python train.py --hidden_size=576 --intermediate_size=2304 --hidden_act="swiglu" --norm_eps=1e-05 --qk_norm=false --tie_word_embeddings=false --max_grad_norm=1.0 --schedule="wsd" --decay_fraction=0.703 --batch_tokens=131072 --train_tokens=906800000
Each number is 200 + 20 x the weight over the matrix's rms, rounded and kept within 0 to 999. Layers, rows and columns count from 0.

# down: layer 2 MLP down (transposed), 2304x576, rms 0.0181, rows 1527-1529, columns 432-575
# gate: layer 2 MLP gate, 2304x576, rms 0.0201, rows 1528-1530, columns 432-575
# up: layer 2 MLP up, 2304x576, rms 0.0196, rows 1528-1530, columns 432-575
down1527,217,273,191,243,217,173,206,177,192,191,191,232,217,188,201,162,166,206,178,190,208,172,184,235,172,181,229,230,170,214,206,194,152,170,195,212,178,219,206,210,213,215,212,223,171,199,254,183,195,223,226,230,241,206,197,189,223,218,192,227,181,199,218,188,201,203,229,205,168,218,191,212,172,178,213,171,201,231,196,187,168,213,199,256,210,187,166,226,211,207,184,197,186,208,185,182,215,212,193,169,181,189,199,200,205,204,187,230,213,218,169,198,148,185,179,156,196,164,196,228,232,222,202,229,185,193,190,194,150,182,196,173,194,201,224,161,226,195,201,203,198,174,216,201
gate1528,202,216,216,205,176,165,208,186,231,209,201,204,166,198,200,198,186,203,180,186,217,218,232,174,167,195,195,207,184,205,193,198,207,206,181,179,195,162,193,208,212,172,204,209,190,195,215,190,205,188,211,204,178,149,212,160,223,208,224,180,209,195,152,192,187,219,193,189,206,197,225,155,190,160,181,218,196,207,203,205,185,194,205,208,171,219,194,232,181,211,192,207,191,172,201,201,175,199,227,247,198,226,178,198,200,228,178,198,191,211,173,190,206,196,167,235,246,212,149,171,177,196,216,242,221,200,202,203,189,222,212,188,203,177,201,178,234,216,210,189,180,193,198,190
up1528,154,219,221,186,204,198,202,179,181,206,196,188,230,187,215,177,199,188,219,176,198,220,210,237,199,223,213,163,187,195,172,214,226,196,195,186,209,187,184,207,186,212,220,218,202,203,207,227,198,206,194,229,218,240,188,218,166,213,191,202,206,221,205,204,202,212,191,196,209,186,199,220,230,200,192,216,199,197,259,192,229,184,195,195,201,187,187,153,218,174,202,178,184,211,204,212,192,206,190,178,213,188,201,204,188,173,240,213,245,206,182,200,207,205,198,193,171,194,183,203,226,220,162,167,211,178,185,191,221,191,221,212,208,175,161,207,222,221,199,205,182,197,220,247
down1528,155,189,218,181,197,225,179,213,160,204,201,191,221,215,190,195,221,195,184,213,238,224,198,243,203,235,228,201,182,203,185,209,199,144,212,203,204,216,217,202,199,208,186,157,180,210,216,181,193,225,172,223,207,212,194,236,214,155,188,203,169,219,214,190,192,183,191,167,202,199,179,205,223,188,230,214,167,171,168,222,181,239,193,221,182,197,239,213,208,212,188,197,203,194,202,165,228,173,220,168,209,182,224,183,236,231,207,177,242,189,221,206,213,265,204,208,164,150,177,194,205,173,174,178,165,181,171,210,212,195,237,214,197,178,206,191,188,182,171,195,187,219,221,204
gate1529,203,199,223,174,190,217,191,222,233,156,221,201,199,201,177,195,202,203,205,195,201,229,196,190,181,207,191,189,166,195,210,190,210,211,163,202,169,216,213,200,182,183,202,181,197,189,173,216,147,218,193,191,192,188,198,188,215,181,161,154,247,201,199,185,198,191,190,192,185,221,215,187,186,195,176,222,245,187,198,249,178,157,235,210,198,196,197,186,222,177,228,191,178,222,171,197,194,247,208,145,195,240,189,204,199,197,193,182,170,213,196,198,213,227,228,216,188,212,170,201,202,189,181,196,205,191,217,246,180,205,198,178,248,219,165,220,172,220,243,204,253,173,189,203
up1529,233,210,233,231,177,165,191,168,208,212,206,224,199,225,220,159,207,179,184,188,246,184,202,234,165,182,201,238,206,211,176,223,230,204,181,273,181,241,197,180,219,194,186,177,197,167,193,207,202,201,223,213,194,176,225,185,196,225,228,201,185,210,174,200,192,224,226,194,195,174,181,209,204,207,205,170,200,229,239,177,218,244,190,243,232,205,219,182,141,218,213,206,220,154,215,178,231,173,185,234,221,163,171,221,217,202,206,217,199,207,180,217,225,167,232,185,196,193,239,201,220,200,224,208,189,190,197,220,196,212,253,200,174,224,201,218,195,188,149,243,184,206,203,175
down1529,219,227,202,197,197,210,176,177,241,188,191,240,194,210,189,157,216,212,174,220,258,211,162,220,192,170,195,200,215,228,180,190,226,189,187,225,207,219,205,189,192,186,220,187,201,169,147,212,208,212,181,208,191,182,216,204,204,186,169,176,204,210,192,195,198,194,243,195,167,194,203,178,181,210,182,195,224,194,200,212,199,193,227,239,214,196,227,169,164,193,210,203,208,215,201,183,220,210,163,172,197,174,194,216,177,175,184,194,202,207,185,196,215,202,228,227,170,180,201,223,181,187,189,202,184,201,207,202,201,214,205,183,197,221,193,220,176,196,217,216,197,192,197,192
gate1530,161,203,174,220,167,195,216,215,151,158,203,214,201,154,195,170,190,165,196,215,185,152,251,208,199,169,205,205,180,242,200,188,199,196,180,204,204,235,194,187,181,190,229,178,191,214,190,215,206,210,190,195,167,189,241,212,190,192,162,193,161,186,209,183,199,185,248,244,169,225,182,212,233,198,216,179,241,215,202,199,209,205,217,233,193,186,223,198,246,218,224,219,195,175,196,193,238,256,230,170,219,160,207,180,169,217,170,208,233,191,174,213,205,245,186,198,194,205,240,176,216,164,141,229,215,151,198,206,221,170,181,213,222,255,219,217,229,202,180,230,231,227,188,237
up1530,180,226,225,211,208,174,216,247,187,190,179,253,220,105,271,203,209,172,209,211,206,192,209,246,195,161,205,195,190,225,203,187,234,188,197,191,196,232,208,201,206,198,251,174,227,211,210,233,206,203,155,245,216,226,189,206,167,185,193,200,236,170,161,178,210,215,202,225,214,164,225,190,176,247,187,201,218,213,213,195,186,229,217,229,236,240,189,224,188,223,197,233,184,179,247,171,191,220,251,223,207,234,177,191,194,200,138,225,233,177,185,189,211,215,211,219,235,144,227,169,214,237,203,197,206,165,209,191,174,192,200,180,245,202,213,260,218,211,240,240,197,199,186,237